Part of a small language model's weights.
Size: 8 heads of 32 (1 for keys and values), vocabulary 3030, 11.2M parameters.
Architecture: learned positions, biases on query, key and value, tied embeddings.
Training: a variant of SOAP for these matrices, 688M tokens, 2624 steps.
Each number is 500 + 50 x the weight over its row's rms, rounded and kept within 0 to 999. Layers, rows and columns count from 0. Numbers have three digits each. The size before them is the row's rms in percent of the matrix's.

# up: layer 10 MLP up, 832x256, rms 0.102, rows 286-352, columns 64-127
# down: layer 10 MLP down (transposed), 832x256, rms 0.0985, rows 286-352, columns 64-127
# gate: layer 10 MLP gate, 832x256, rms 0.1, rows 287-352, columns 64-127
up286 097:574540512528534472479449554479542510510393531481565487468563513538510605473520388505560503440603495560434496460421497559489461478473575487477538491597537515554496585508519548383452482530513503
down286 100:575471475505498445542557462569514467534603548578480512501514419528434518503525475505416508554506524431481552452459449495472507505435601413520536544508511463454428519482452577472535478422445527
gate287 098:611538507546566547500511426592493483533492481513506472489504443492546573541392453519502538475489473518546422529535491480491543532546541573534530530452450544455550371514487530426430478581488485
up287 099:447554467464502480497502471620497443424434587500598523535424516516478495505490472518454551626478519550513589492405497353397566547514592466539577528513499525573546452554553518497460491479427533
down287 102:569451538475458509585501599456519517515600408553543478518441549488488482506405494510510465464557538616527415519481581548532546489294546537535547538525485434502498548540481465497499483479511480
gate288 102:452531547520522634509435497491496486498590514578494442542416593535519478521440495530541519409487608559456510459553583498569462615543461530440465549452496440462469520481504508510496480504457525
up288 099:502431523556481518543518494473448549439500533498503472515493595550467537433476574436469511584522466551457587516441538550520482482526533594486538420464542531530506398487527503609511446509442516
down288 098:482474528509456548464489543504541572533434487441501587507437546468529484426508438541464415400515528460560473530506459485519594519487563536477468484520496463526509567514444523494469533460453413
gate289 102:529486405436449559551604499504516516480474599565519568500506495536450525532531411424481483547468387496470533471499530604467525410466550415464532420492455500598510446415537439486524546499438612
up289 099:489520493481481467432545458513551515450543512519438443514489536434442525555539499435470559498552495525472481425475512490467415437589500541519497408553514566501560458444481443445416490572480496
down289 101:527430490551512502365489520530530602448486509504558525494458555462543543450546389514433360572569536535530489496515562475441478517534452495512517552473472464444568534489458494517439492508458507
gate290 101:577486504547544639514503356573478537464460443495440522507464484374431550538568439513471551598466457505560578511478442453556434468479559520478517499576469469429496498487556621496494395472457460
up290 097:564515512510571452471590514494498476629506509488522531490440507577475526576579537500550504518470461517552548406533459573459493500508498476407503533532482513516447484543489458494497502576537529
down290 091:520495533493409574509528522507519576577462477442479572457492477544600573524365543549489400492578530470443550518467479489509593396374505470549540544464482456459492553487481506523524561554528509
gate291 099:478500499557565569536504503549433473506498394506543403465420526559459476476484403544450498540534505543552535487480570501454573562508466555511552548460574471520458515540447524579499464566474513
up291 098:554522450634488547526488353540450515482486505524542606448554486555543435413475470517540567528429476526528476550516430451492469427467462489498451490395513585485535442493406486557428557465599420
down291 102:479464507491474390525555606530427518521521536469591419578489475529476663522530524461472522531475432532534490427501508452572525526433525546446521493513522468479536472483498434493501497529540532
gate292 097:455447414552506518550484455385466502549541516489533597529529431532513507473430481512527542512413403513446489411482521448489446532475541541454478461481501495512497535441573482440478467504525511
up292 098:484538514463503481446469479498470566570515447483505522549510520466460506462484437513452472437543612461465534448611493533477513424530519519547458460477502515478506440453585483488497469554517543
down292 097:535424527594522492580489569469545525490564537632535496527507491493546488441457550405464577544460453423473498445407464510525570484616559514509504524483581540582525511437459506524475443513469508
gate293 103:470525409446539569597486512466527497431542460459505541474484472457484453434585578532493601489474461506463547482466607492511435596595505503540519457521410554514545567494473469419581555461652512
up293 103:481499422525433599468540494504513499589493427516478502394565592483483484500425531559509477425481585600470497583426508480558463566595528556482522490585489522491507495527518439469515528499588493
down293 100:504493510449480451507490529457491423499570542532445532470512561532578513441543483517519613417470475592539473601485446571483428485629464530543537479409577573509477542501524442550544497563599525
gate294 107:495454470459574480516534493520451510568444499520521540529550506426562491506531578440501458498633502504501486497488536488469474482407505402458475561461503519513427450403557544615584493531535560
up294 101:443563550569419522516463462599501511431420482432490511468482428448546620510522478571490503500493497469533470390592525447509467554499508473509575445551542561505638503507572409506567506489403505
down294 093:519550505455458476528525507490350448479413461569453508519493480478543572477501550530547610381495557475518511492434517538513535503514511483484566512438577496527483589591458509463494548451450411
gate295 105:515447528490596462449458628491520434369503490560511525433536558537514513528469509555452516428473476539476454399549486557539503447495502510451428522538527406451502495498377538538524474457481550
up295 095:373499516561526482434475511525530464472494538610424464405511564506526508488517564544505451574570561531423433423472496503514573526527497568442529505479420381516549528574569594561505494439521481
down295 098:571437473537434475493504583479515471538470521454499560565523443573533473430445501534545467493536521539517454523471492458473472604407502423543384448555426567436447492518411469457478532466474511
gate296 099:479479458537459525502487510538478550436455448436446508572439486470632495492449464431448515532463484442629436630492496486484459470448455473493509483499391558490506487492481533465460473443478476
up296 098:483476567468553483524497442500493497483532545480487404432602459524358397507541481439519475444519458552431500565561484450494492530439538426525535436531509425548507331410532503476450549540580505
down296 096:509533537466471418510561468542492539463533512504558450510491542443555555511547462553440460558408481474477417503491623505451452517503505504465447480514513585532572336595453463473472490475504565
gate297 100:522538524442564482419478542592521548434475496480487547518432477527453523550425559546516528459493506585465453540504618521518510441590492458479530517478608414504462539535463485553559471553496533
up297 094:464465451536428395536524535445540455538569446466528459591519535445611487516454507399481535420544594435489438470454608534505470525496425507471515494461491522445509495490527536577446531528464407
down297 098:476493422437478543415493397462448464545537547469514468537468549520455477397504534519488394528433468573551501504480483446472500558513606500479483528491546582414543558501526493516496510446504550
gate298 098:461557498497416503472550514504445469519487570568521440576425559445504523453540582488452541509528533434557444558469502487600424502443411457493567511562498491427517503475557519526491537543491515
up298 101:536520507487456518540512504538527537436484388545503466465581517469518574445464370509505529522516482510507494460569422628439511510541337500563455452465423478458553417481437412501440494515518403
down298 095:509380496496500489441452453503455494587596429460537498509511474392413515587506419500554571576531517507412486544496472637501482543578447429549462482536478524574521475483460444520480534569457495
gate299 103:455400464511443493473530480542511456513442532467449492549578465534437554486475543573485474496490472529521444415532527468489465425473532440533529456482460578457578529556553475531457475461462484
up299 099:430404574532474518526524505401546467497483503556549464489536504478540604479493457501431499477488471558507432448401445398473505501443561384438510500541550510564422547612360513389499466567435503
down299 097:499463523423575517494550430519515543531548461482538554453529579512627454530597466502442308385572454581417511604544628449465434460564404527497392592564502536561538509446538550477556530504524508
gate300 101:615501396484413507442440499516449390459533451393542564432483459498460490535528574545481530489559376497458532472490464488537462540499458486536459456361515452560455451421531450519484484488525443
up300 098:582528518489509462494492461451435453517439496405550560585462524520535497462484447508487489464554501464573554507457500536552541419481468489458412476604498520549526517443436467530469473515485409
down300 101:545545512539547516590468414458466583559557531478487448446571513389473494450446488500476371463563518335493411562548560497564525524434506450491357492493530577556507411547471521441506576503382470
gate301 105:455478508441501538491509502586463457478487519518450627598570459455501456417515537550493578486560505449551399534448454455559451548530482509533489518446495545596441514530464507610439490572456508
up301 102:457533492432476502490530508580456491566584547494516471539451519456552554515435516513521478512615509447493534449438539563531493560442539554490544476458478514628454599486491458475494427472504445
down301 102:518441575571465529598464559507434425577568514435503479475499407582480451605606461529564555503515484615471483522515511553526471485423474602543419525549557458427445515512550490437594492584487436
gate302 098:461490448453404485503478542480512571466477494527477527499545495598561540466519430547529484450452667558552484495508572526485501509475546504525462576478538513512560543525503466569392521496507485
up302 104:556511476434464463561397587527565510474524446482550408506532427569467548466459508423518518542539524441501511525581460547532534586474423483452529526430476442515466491519451517428545527462453615
down302 106:542496540463514577510511553438435471495481555528541541482506542559513525488529477432428582451382411448463449564481517567523509456603588501406582464527541518553520592556556575532473451546527489
gate303 097:520516459522463487608515470489529466548615445501526517468500525518637541539432614455503473506533502464424605475443466503482403487561531468457598558496527385464557450570565477511496469579485551
up303 108:550480420522469425510484484595560545487528450513575424578415439521585481495481523521483426477560474550550519517521414494594586507477492511520458538514576434497553479469524574512493538494517510
down303 104:492544394512567525510432512514610494440442531548421539515445469488440491531522499492471518502429443503491577412459526451423497502563547453483416482528432588617516496523494409600491331476556475
gate304 110:480533509542513588473475450613508523521467513530483479424483484494444493489422498334493558548463575548588473455540509355420471501439515436543531502539534518530558479474491602463579496571474484
up304 106:429552497504408542503600477493418504495510496514511434523528540539492576489453562374509525533536586552536541485499442511474535546489531558520502538704534546501540379618542533488477449447497461
down304 101:474557493547526465533439579490565517589506458529402425478475511535566437495526428437411536511491507528483593487484534482455487501414534464513528590532529541556538494490512587563550423588490493
gate305 101:476574485522493472566511568432612527364548451432469395471447542414401493504437535462611437476507398542448622529511478501531490482479495517582486537449544439451491550488558504497527463551503464
up305 103:557426553537491430410526473590577564498469437462581527571536507636567532526458645562571578505542503464495445485435488464433541499554577560427491534522485486513498526502502577430531531527539406
down305 106:474462554532513516554468469520469480424464527535492511429511605487511541369530514517570486399475493521518433536545480451505412480345399567497524432483517446507632480522520503495586535490461498
gate306 096:444471510473474523457482523492448499510483471537443497535590510490470614474550524537547531563599502515531502540533472444468574508571507481553559474414460499474445466565473531469554476555502530
up306 101:531528584590530511580495413486514510527448584457430547433424463565543503521493536576498508587501492543428511487490580577498635496333501497501495477442564552514449515550556419549420436403540532
down306 103:521524493528556475537594488482494589545514456453456474494596498423581524481483566549493483475454624633452552467501534477470555479650574549562525399463590555430476516440555515570490493398481505
gate307 097:550559462586498509526481396478488491501570487518443593554467566526498570504502519536377460486511519497488384478400543396524586482530488424442468526497537504448515475466448445403507550491454492
up307 088:491486467543512486513520521441528498567515494454595452459557497472484487470417529605581517493521467520376458472512408393503424516456453508503558452489489477515508508434469485418514586540546392
down307 090:483493458510408463469425505510547498481552533411490531523501484592489532509508429502391400478579510436458352529534562577507566594431543418553454501444529570540452473534486548460505394573536520
gate308 096:465473575430525584480548550496585527447558511435475445474470413471472490452499592530497586461534490429594538577457490439541517455429465508552559538475522565493518547436611489493543467576469465
up308 105:545511504497573479442592539511443467468475467462582551523491482499535501484547504490490429530517556502575545561468418447565526485515447506505494472542538472648423496408505501561570627530450488
down308 108:441508579469455494484548480573544526444462441528453449498523490541501474486392515492400393468461533580445702525536558526531484525585439456536575535451484540553475523496518495539519501499428504
gate309 100:527531583431496416427469552483506435508483490515492509529544513457433512435519546470495474448419496527524478523287452516536607523446456439585471584451533488451486499533567527558519463443538477
up309 103:518510460468481410437517485452481426506489545438487497489594438456438440475378562455514464466503485569509415493484512556401547520511477455481590518480569476495487472399555480628468605476548428
down309 100:473471517450471533538555499465470562495513598562568501532583521567527515484467550503496528484561481543627513514483550546584534506470442482482572539547549534554446497525483468540514458452414502
gate310 102:546565503481447395476438429554472505512443391464534393512524505511464511500492533435482501518440439439449462424427484531505545458518486585485476475479516477506623490525520596476521494463573523
up310 098:449532428527482501391569508558432497423493515386497504507520494456495479430593523497450439529553526525479521553572596453475512559290501518481445442571553520502572527427601521476563459488488480
down310 100:507418502528540536439508524532493432436497540556520430582507513541547474521519554549440507536459518587482417475440515492500459477460543482433497508505523530551511506520561521461414547405491464
gate311 102:532513471519460421527474516524455468526519523519425392517535471503530473590508527501494555424642482540515504477480364522588557461451509504438489419487470611433464531520487479528437482509490509
up311 105:573525383517470423499500510491588486483539499427465473365500521559498464468504501369601469460546461527514480457515478501465503466559589503556579469460475483594563491406527525455533506497467552
down311 116:481465489539474438585552512507448528441493466490504511520470484516558461588522537480545625503541516528492516574467511501589487617343490506426548428422423512557477392440558569460521480489493478
gate312 088:529563515437550473357465494461497530465462552463504553527403482501451505467398465519469404447501500443480442463512478478427611502587471396536446512520456598439438475524469513476476514500497578
up312 095:529503442425500510570470449539474520515456510569525521532588398446594434470484484529512528464498473429525499494418577458505461555583490492515537583419458466511495449510541649538432532509556516
down312 089:559574497575461541549500507508512491535460521602464527428544532441543490526505455457492727531522540469419507540477571615546517456470452583478486509523495503558619475503543490483569434482496525
gate313 101:414422484481453462487464570432560571634499469539446425536520534526469512516540538438501499569425510535474517499400556371528485549508546593459457538555510554437601503518447524481469510492527390
up313 097:496491467431490497450517552550471582445410545432489478515422448371514535499558459416492435539536598564436490417431469474556409526469465515441462481509538438563553392520520538494484502510516535
down313 104:548476560558489603455402499582546481504546534584533506493571502471502498505452413441531557458450532497522415485443529522524449477410516530461534525604492514552425445515508482527564432469507502
gate314 102:552521509473520496476617539492446408423591451532485533511510518425394556498465530498435451457428547544505574473513566498501437425472470550583491516385550504510474480454512564511533529376571501
up314 099:388472482472517550389508612567497515452450505455531507431483466488510550590457497541483522475509464486509563488554540455536531507579590437401505559521506541474631538538501496576476544432370579
down314 096:625519497494561500559404450444554501464512570519517528507571466420506504551501486546502563567455515483420531455453533555516484555522455427507506545449347473415500528524541502509452555528563494
gate315 108:483514519519438515520555451529459596516643449593484460582496513578496526470493589543452500509448502435454423450449454563502397453558456509412463563500456411469445501460463583460491516520508442
up315 103:531495457478555368361503457604392500489481499524509466575504510458462496565515440449501543518481503486559435538561514598460443574533567476505476449494584445440495555509463435510468507471544450
down315 095:408463540487486471432496548520519501439510543442520567601525555458498494524475527441442490545404502393453543522517422521458401422511415499440480473560458483451515493485464545383498501509462490
gate316 097:498519560519484449537485497550517647502523543429538546461657524447507540511598497503465539487516465544566535485514433511421474478499508515427593532509572487482486388498437595510487424602595551
up316 092:493507467575558506390459467498483533513449496506471497536573505402446454425482522511511437524515498477478477452556531483398501521509417534528466502636489478480489511484542494505463542442558495
down316 099:541566418591480449522452439569504503556477471473469460463532456469503446499543464550418515391508444490537533512533554434477481537492578509586456486497550491492547484439449411492442520547437503
gate317 097:521543508490465485611484471486531454568458466482473503458443578549488494555467514514541454487433553495478495491484644526459568473558538530497451473448495429490469463521532431514510484430556457
up317 101:485475451510506507467542460565501498482537528456505511477566464489517496501497500500521494469511486551532582607412526487446467449515436530408416409449497494470434524480561486537483591419509568
down317 098:563356532534530532511541536555478555511625492498507503587562394454513506450545542490540566532493433462507421524439444540483474494423383534621548480498510521526438420543557509431477439577469496
gate318 098:531510490556515415529498467551544505411479547556486578507515496527503433565503524563519446478518499474496504503418585471571474426484597381473453450559568437465537473445584521504557423515542473
up318 090:587506510514436538547483459485469499410548400578549553509503492533476480469488539555522479529539433568544471591422519523543395491412509390477485504528437571430555544528541455539549516471495448
down318 082:496406546500438486515516535497565547493550536579476477475484519474487517480519477439452007469501565515495404500512521506528519491401476481490502584514438531523472492501478528488497551493480514
gate319 101:397549609499465504512471514493474449562462446495520526499466531495531485663572530580577517543491493497443470490533596499627542506508646492515472526513431531468544531502475477528484526476549469
up319 106:482494471544534482522537596552619505516529464473468511447567545498486496518515453482518514425541433522472502436496396428524528554564493435517565550492429572489462465573524453396497541477488534
down319 107:450535535464473507458550580515489530560492517456529525507564534485478473529531529644547445532521521579509509481447493491528535568576530491518610492487462508415500622516499436470519499528479488
gate320 104:412506475535506480520484460513328453425522665536448468528536504512442549515480467412562547578462603514554446545448522558486488462395447481520561502462525500468472402516493556519484535437455496
up320 097:464501506437522575440526474469586465445596536473445539521496484510502426447603521508456535448503487389577511536475481562384490459503573413419498492534508495508547454504443388507480507573472427
down320 103:496569521478527555495544476566477458534520481535452593533584561455527488503512529516593521536536496507514456498528473559478493521529525500495517505509532479489499552548498458476440500580459526
gate321 100:491459520524430523536526539526540479563492501399477548432493501518492481442554405493494504554434368497487470511500496533533552459448484548576460435505547528468588423569489393517472510521554498
up321 106:481402559477572514534492458507532622494480437521499520445611431448441451481474514472439464503434404517454527416459572468466539489643505476499432534478555477494570478519523470539458531425455523
down321 107:469472510440497420464578450461486535576543566509557556547483464481445466644470456494496387487578522514527610513504534494474565418512500504493484493541553549450541449523444474598518445425557632
gate322 098:520385505532540567556511549460483380493563477618490508513594431456544569533467610448452571530477471493561519437402488487473512477467478417498454461469563478435448465552545596484501496507536401
up322 101:469451519496486426504465540414473469497463415514502411497493417535519537620525549537548474510451539493577508500620512520461458466517466479449462492540485519509454443533489498551586495502470565
down322 098:483539511559498445519583514448411453490461478496557404574501507480500506524517475557524525442472501461484553553483487539542511488514499456555463533497445521415432615639399460663457492439494557
gate323 102:585544508460466493558579520526510500551461518569456480530521506497469335485519485542508534547518523510523586493547462517490493392489499531383566502654381447500490472480494619577485525439577460
up323 103:576482379481497516527510554448523615519554542432484523498491527493525464537518448467508492462614503502489458527485431429474511503488464535449500424471445424574510537510570530558513475551556477
down323 104:565444544465423534469372444563557383491484519511470504443514536474486557406481486520490462472479487494517420434494529540513528521427594425470471454497493478522465447505415536527552557446481557
gate324 104:477574463471534380556473495416485480540526492580567612533434428425525519482418528514483534464435542479455515548480491539599454557586559530475554488518517454485476474454518486453520465451619406
up324 102:503505464548420559582502561426450468478548409477549500433517434451551455486461498514474421527472537580522526538612538510591461523460506488509514466543578509377477465483466444450456535533394518
down324 103:520492471469542472528458456528425469578458536461568558436481506493530562491572512413425497535500509449430470421516479525541459632616473540496504438488490547514522545413587519575491535509486387
gate325 099:450525533526407530582481508557534512559456498512397505535521515533510452511539540496520466497443471531571528427464522499546400466474497499456550509492486462569492510539642427494443477515565416
up325 095:432635483544511493512436573485435563534522509554493419501584504444361420544522550482485596513484441470549431410499507437609519476509453540614489617504468510555428492463544519437534504493487488
down325 100:513490455541509546582555517547444466476538493415468452526535420501522463437520474474538538521453454464483506428512568437509450503392455532531507476606535483597542491494543496498453523535534578
gate326 103:503467466443501579437495605504478434494378463486454534502512543552438601473465476446525565551482474489564517502425580470421498523450443441534632509465414507486594554501540470512526540537484472
up326 105:573543428450491490463462495546519578483443551558473513472404514410518502557593422478504517441488449577446511427440396519485595461485513574539525520523534499417455444478536542524483375472504441
down326 102:516448506527573517455447523536582538489449483531493507491416455590450570488538518466480377534546500474579466549492438541488432483585536610499511491568431509462510439576432539469532448468503566
gate327 094:474604474516510433438413498513453478531477529663431470510531565518478445557453505516467493549372457471453426471508485511430603501538500552470562508520505492499559459506461479540521449428526484
up327 095:544520494371490506477545416472536442456503505499478529507447519520493451630581418533465556488503582485463499488519485418496471536530560434564493548561462561567419390557455482485542495563533496
down327 095:547385581463540576452497485510557578483447583457417473582452504549472454413474511510577639557450495548457543468495425475463580462455553541507484551558461517494527553516532489430486520436493416
gate328 096:587543527454517508427511510472505534456508430391462532473564554513487505444454609524524507535438450493580539442460529485492518446438547526583468515591542586435543395461384430394394440492493461
up328 100:500563550358515478614479538552469528477421493475520442554599441583421505537486494551479445450540470500511483557553536573482488545480499464454521522503495527460380450537451532440488423496503492
down328 103:529426505548469406517475498503586412501505526559497489481450453523461517517481520473522639586455538439425500426435482553581479455575471519394543551489571447457433527483532562443522477432454525
gate329 099:487573523433482528438476459449485529584585556431480473541469504464546525357476571585522555527582524535461459584505516455553602427472426489624409511516468437527417541458592597502522420493433553
up329 099:497521606473431530511498591511603429504515553464472436536488477487474511564477481507466473509543498544462348589457468476545483512570494491542413472535568566479489461530521536555526375412552521
down329 098:420443447545430541609515577497562436554512534452518467527455467486461503560576550460525395579551481506674473495472524548539460536626560510529535441571408617576420435421481519562594483472469530
gate330 105:458437563528532459465552530509428479504429402512517532491402489469530492505550553596379517493515514566415562498401481491488621417539455447576461473491482463531511487529432425554516481557416454
up330 108:562544495539511512459467510504433513485519459480525375560512525418482517452514539573536425475529534571585439505493511541530477514361427575526476435484494552360519539535486549567477537511444544
down330 105:494536513493507526562583479515499491535553485463411484493465493431423499600544555427478692507442556524570559483549440485468522550736448516513491540490480499533437486508495469532486515513559543
gate331 100:481591455444403564555557571461513516592549463543504507448460542481507430457532482538502487479578480581504472464446494364560458414480474513523578483567517534515401535486517494481484535507519505
up331 098:510434517595500516538529505527461499513521492496395530476470507547543508637558578386527557531485493582471411537520488592529528519445475465525510461524498517528452496558523542508403495457394488
down331 101:537438475461475586458495506478586491486540430507562469523506537529442561476553472488513439434453502544487560499534473501474512494645545454545494467512590473358522495570513486493459495592532478
gate332 105:464508400482448483534474443436545505550493479462389482515554472436430480500456591572437567472449477492543478501478526507424438518508479512495603591498490465509552420444492479565524540527476620
up332 102:529483506500553393551541501584502580474513480558490501541565522578511582482527483499587536431589499500523458525549429508489484578607495562536430470479542480478508524432538520545500417456464416
down332 103:462515506519517545421524587453490460500496453455485467510464488562517466500442478504502423526509461471475546494470577455476423568353521532450491510510451445481378512408425435479607451483450545
gate333 098:454469567527478499514510505539486538534557567480545488490587566539539546513581498537392597523567541483514462541526467473522515499541476513548520472495575482433506467499478468496479491531547508
up333 100:480473477452481518498532511496567464499611504481495437483489435480507354484479507592451450364447538535545476516466538490573547411461554460480434419571469526422554563556534531393462602506494518
down333 105:443525526529536531549481504581517464509517519485470545447485499543495538522497482472553630505529482514555491501455498562482538488464421469515573574524441358504518610606569465496485412464531438
gate334 099:618544578412557433615405546540548408460558489550457488516503523553475550560459527475527539557558491544527481470529497377520463540487492472511450510485408468444483542459573467473503541504445586
up334 097:389497521535451491468494615516391541437492512508480504474452522484490514529555625530454479541516487417511458559497528502461519417531463468516470494551434492484450407479552538534449488567501468
down334 098:413473596517486420575502560415520435468506468615520426518503525556455568570561540499546527469567513473574439563565572549502592565516454478465514490442505468542597527481492428515540557542533444
gate335 103:466489647446503524464420498538516484491445507555440558398512486570358533502422569531499565432447514515393473456481544470534584515495533417590512510434574504545558456498448544464523572423562513
up335 105:522485510488421574529473504486482443575482594424394538544446458499512581490464505552416471511456507548520576520438511577519482452568501422522449471487531333478542487546433483434507516439582544
down335 104:455480495502437494498481595562501514503497527467459599547526571489487525488677474495434418424483424471460473438453397542509448502586516458549488446676448502474479576533547562549513484539500504
gate336 104:469524543468488514568591558429542427495445558458513498445595436535502543470457464507503507497441525454495512520502445447617447484441504500512421536459510501553435431499563519569540539465505491
up336 103:478522473526513452564553537435496502496483512483474515551547466447436531434448549489543487452412507529498480542509573567493514519561532501446501460440503536451563531504581440530399492463515444
down336 094:448520576560429471437549508494536512469556426421440495418377518492509454584576476562568335523541397526476482466502514533389493492425520514489482559452487472536520463466529441536529487580441502
gate337 099:507559533475496565511535472472529418481462571521485480507499504627496556467525474474466488504431514511476496501494429473502507523382412558469506494498546457498531510581524421488537544485492556
up337 095:544506416434466526437489545500438518472466424474456508612428535453470504498549566423443432505610520506436443484495445491440620509422474502518491544582514546472560436582552498516476527499482555
down337 098:567499444501510457556416407450492510494479469562536399585449453513537509558596505555511328481518486468531536635527481492485477471546492462492496531409465463547486631455446478462439446527512595
gate338 098:573505619466578567436506527473428469506508539536501471548489473517574507473591511436612538552458527455548547542549565512459416509535529537492532576387449475506538531507482413542386574550463420
up338 099:449481539462529503578403466563473452505507593429483519438473482553518422494423423440526457521478511430403535429584441499451457484445540508439368457446450475500537443496507551548607525472621536
down338 102:507448435493489484463530538451464498435549461546528503439480465513437510461539487476468386557528411571560558571529541429471552454349491515522509461465638539539451565500487486495557496558394535
gate339 102:513545500480563553478498543515523457571443537482519429487502478578548405499484517491528463479445575512439468386470507422545518577393575463507431564551523434525424475613492527560572629578470539
up339 102:433549504443424490513600577532583524504503446446521563457406480588480537449418430402467438506551425520574560532507479536513495505424507579512474387480640497446508448549504474444510415576466633
down339 105:436483479453477496420543541553623506470483574491481446520521442531570561401564529473469371494475546488556540493453491437433491410473428507500431479469430540519503401483521517438437481562532547
gate340 097:433605414508493604539524490577462447453581489593495468530441535501485606520552438422386505494582525466490484474452560467506408406503471523414444523450506546437373541519456463573439525457452485
up340 097:575564548502486528455543522537502469442498502505481522509522370530508508558472514592550530612569516510551474506570376498414482413486532512489529493406490609429461430475496578421494498371554458
down340 103:504543432552482531435576525454466568430522505475513492538482505551474498471539469466456515609469518484417485529564497545422501450561586516444384570549516402600485645541441504505603609502573548
gate341 093:437537489381477540521589463462455489449459582502529577489431418490533425527486442483617455565462544458530470394497561570524549460563550461548408523477524525458439412502509422505445429530473488
up341 097:380553459475550481516494461436480479478453377513421438557466594538523529527491497567588480560534453569563453474476542508516493507442498498414521472405425433493413510511494510519464457496475578
down341 099:550503533595524456495488520507483580556535565553530474507567501559464495510562483476476511530474538554531535551452454526491452574409491497472505534464497494520551466534545519447613582481542480
gate342 096:502507474471444395615529516519417476398511480516402543442515501547466563449635482579553503480468561444549476497472521537471429499525523523439494401416496460574456574561496490406409510557516588
up342 093:555515502452497550424522425512467489524487521552433508457522524554465461411514505513554450469469464522520474509502579510364479458537449405520526454495514500389566511468617481510539481452551436
down342 098:526401495576494539558488558446559480535450504444567577498397521547551605553546500474469445469468511477556468626508474418555406548626460520468528473538489405455458520570448530498436509559430439
gate343 099:545473550532541389482493442477574357517431464516468385428520636467517548472489545545453551499508453444506450529514529423560583484469544387466422495471546594467563546536495532474434488494466496
up343 097:642585457536553467423519495522595522468567539559440392537497481484526426466539441516515558451482470496479478450404523569503482558395511523547490591546502489541444624467546492401504497620484514
down343 101:531478527503460514421496549513545539450521554494525548578475507581447472287563471470536504490532476551563433533534530527496514492488553481530560469416557537457562549537536590520540543535542554
gate344 102:504522427539475611506487561555551446529390522490514493528489527459484585570548486460511536553428484553490504585453481422564489418475489471490488420568520536443498535533564500480383474472622386
up344 102:440676528428432470506504593471438497530448559480446623513413422471514503517499470500514441450516586496572596388556422482422500461540499505492492592441453498552436515496552516463466557458511529
down344 097:487472394473527541503533511525515423528527553559445478461401556448501559498514495589494478479598393493539524572485583506592525590456576569459478460583544454566589504540539454455509470481364583
gate345 101:533534513549459410510490502467518469472540563490568369533443418562516472516447465554474565446582588421422468491530574496503494504501396576423571434492491543493490550489496455618524541457386550
up345 098:526460456477511493526539480428423444529516569465467471420438494462512494579510524482484493454593501532478576444538524472524498493575567470591583551480517453483542435409429387541503434517528495
down345 103:503483500587533521420581553508550452527563492535537459583525558482448528583420460515507324562375542574500507487525513438468508533400557495531469385484479429493598514481444544505506447509446494
gate346 097:501436495449432424535467509397463465538552482435414491530522559629515509550423523441503493339499504380514504528518588477446569474534493576520480507534542523555530488554541453467469463490553479
up346 094:595485551485519574481505572482492486619454467496544533582421517469454553447465552446427423457538539498462423464483544543468539506602503509521475507524566514532431557502503471509457548471456413
down346 101:512548508488482513538527447536525493491423521460538441573477488542473525527562454545430583436466494545515614437472495525529483447395474512590540351504452472466468491564536538507469496504524503
gate347 099:528457480562511510503459394571485467504537431555485545456535489418501494430537489592562510455501551589462550511517449427565444483533445562613555552476455565503579501501461482483501434559527503
up347 096:571532538502538500441396509500454498471546461545528515486557507457449620590490599501506453555515453476475484561470442459520641523493482551519558497517461482400419528579531414432528560450504531
down347 094:523492477506459531456518442570432512451419523441440487554425484518412547487478504443567496481521628465624556475571565451592444469567500494415499513555484570488489461481476352484517511479482492
gate348 108:514500469582532450447555443515459522399459406610529539517443394428570515527530529448468464532439483487509554482586424467518516497401576551563387597518583505511531478564468557543442501506552538
up348 107:473598500545575484498515565440492490514489560478487453429477485447432494629542525438482530534425412521500452425458502555537525484510545445586531524585477548539472524501542551517510465518569504
down348 101:504427477504500450417433572570553429499564454575440455475559481531480513460448508493477372544583544501493487456534531563524596483517459598462380474522511492570472441507481461534350435542493502
gate349 100:435499464552507485595522564472573490497519508565425463565554464483516473504493506507484540419478458566538550513535510489555564482535526475475537611438473588496577416450407526548423409524473557
up349 099:510471456438549466415528545489485526466514615534521498489589426513417485513515505559487511537570490564524507504424503537497555524602438537521454519498414622569522386380466478470482620477455533
down349 103:490480506468482461432551533524593532580526534475428501403485440429436512498514562601475465562484500463548401507503503447535502605698526484523509491519505506466546476526422572571496438528519491
gate350 093:517582394521481460461585519546479468482474484426519523437434568500593508522493536505547486576495572467467555577620674479533487409541512537440582448451438562441494525596526501523550476438477488
up350 099:517587484524468548463516461489496572581518505482450404504475428535491566525498477441450554527431548547473442455508608490536539530569507558519521497501494459550592554609487596505547477538558426
down350 098:414498525444483541440449411570456583405390545454579489441505511431455505505539535500477347473541491536528617503459461456501530412518525471398406520569468468422459561525464527546503452463541490
gate351 096:445504466451490468459465535469539535532464465537482498478371530539482574472457532501432474583603477455521394469423461472560485539527408421504537429547413551445509484449431519524451450475553540
up351 093:493541520567544480527521465432423589525480561580582591455522573426403395590534486432535524557526503509500506458511510497511487462486591525495545521513571491494576512480532541492478453567538549
down351 099:476509435549508504559502428519528394531551485568483450457500536416627490458482472484450436412451535409528523439388484445528448515497547442459460478506428562536390439513516469496578569444573478
gate352 106:456640493525474543438622523445508516472528525653502494532512517466512505481537545471436530526537572473525477468463528551519449425473555567467456551428476546395439525463546596519451576454536462
up352 105:447485543514518526458488493442420506494628497535488591472529538485456535428398480498510456551530505557499473525501549469539383503507535478517526453475554500492510555408502536534497584530495555
down352 101:565554547539492533540568432474584467521470524519505451483507475455490493525502535546544495592500511514448543416575481497572407435662483533433484427504523542533483527518494487425500511464471482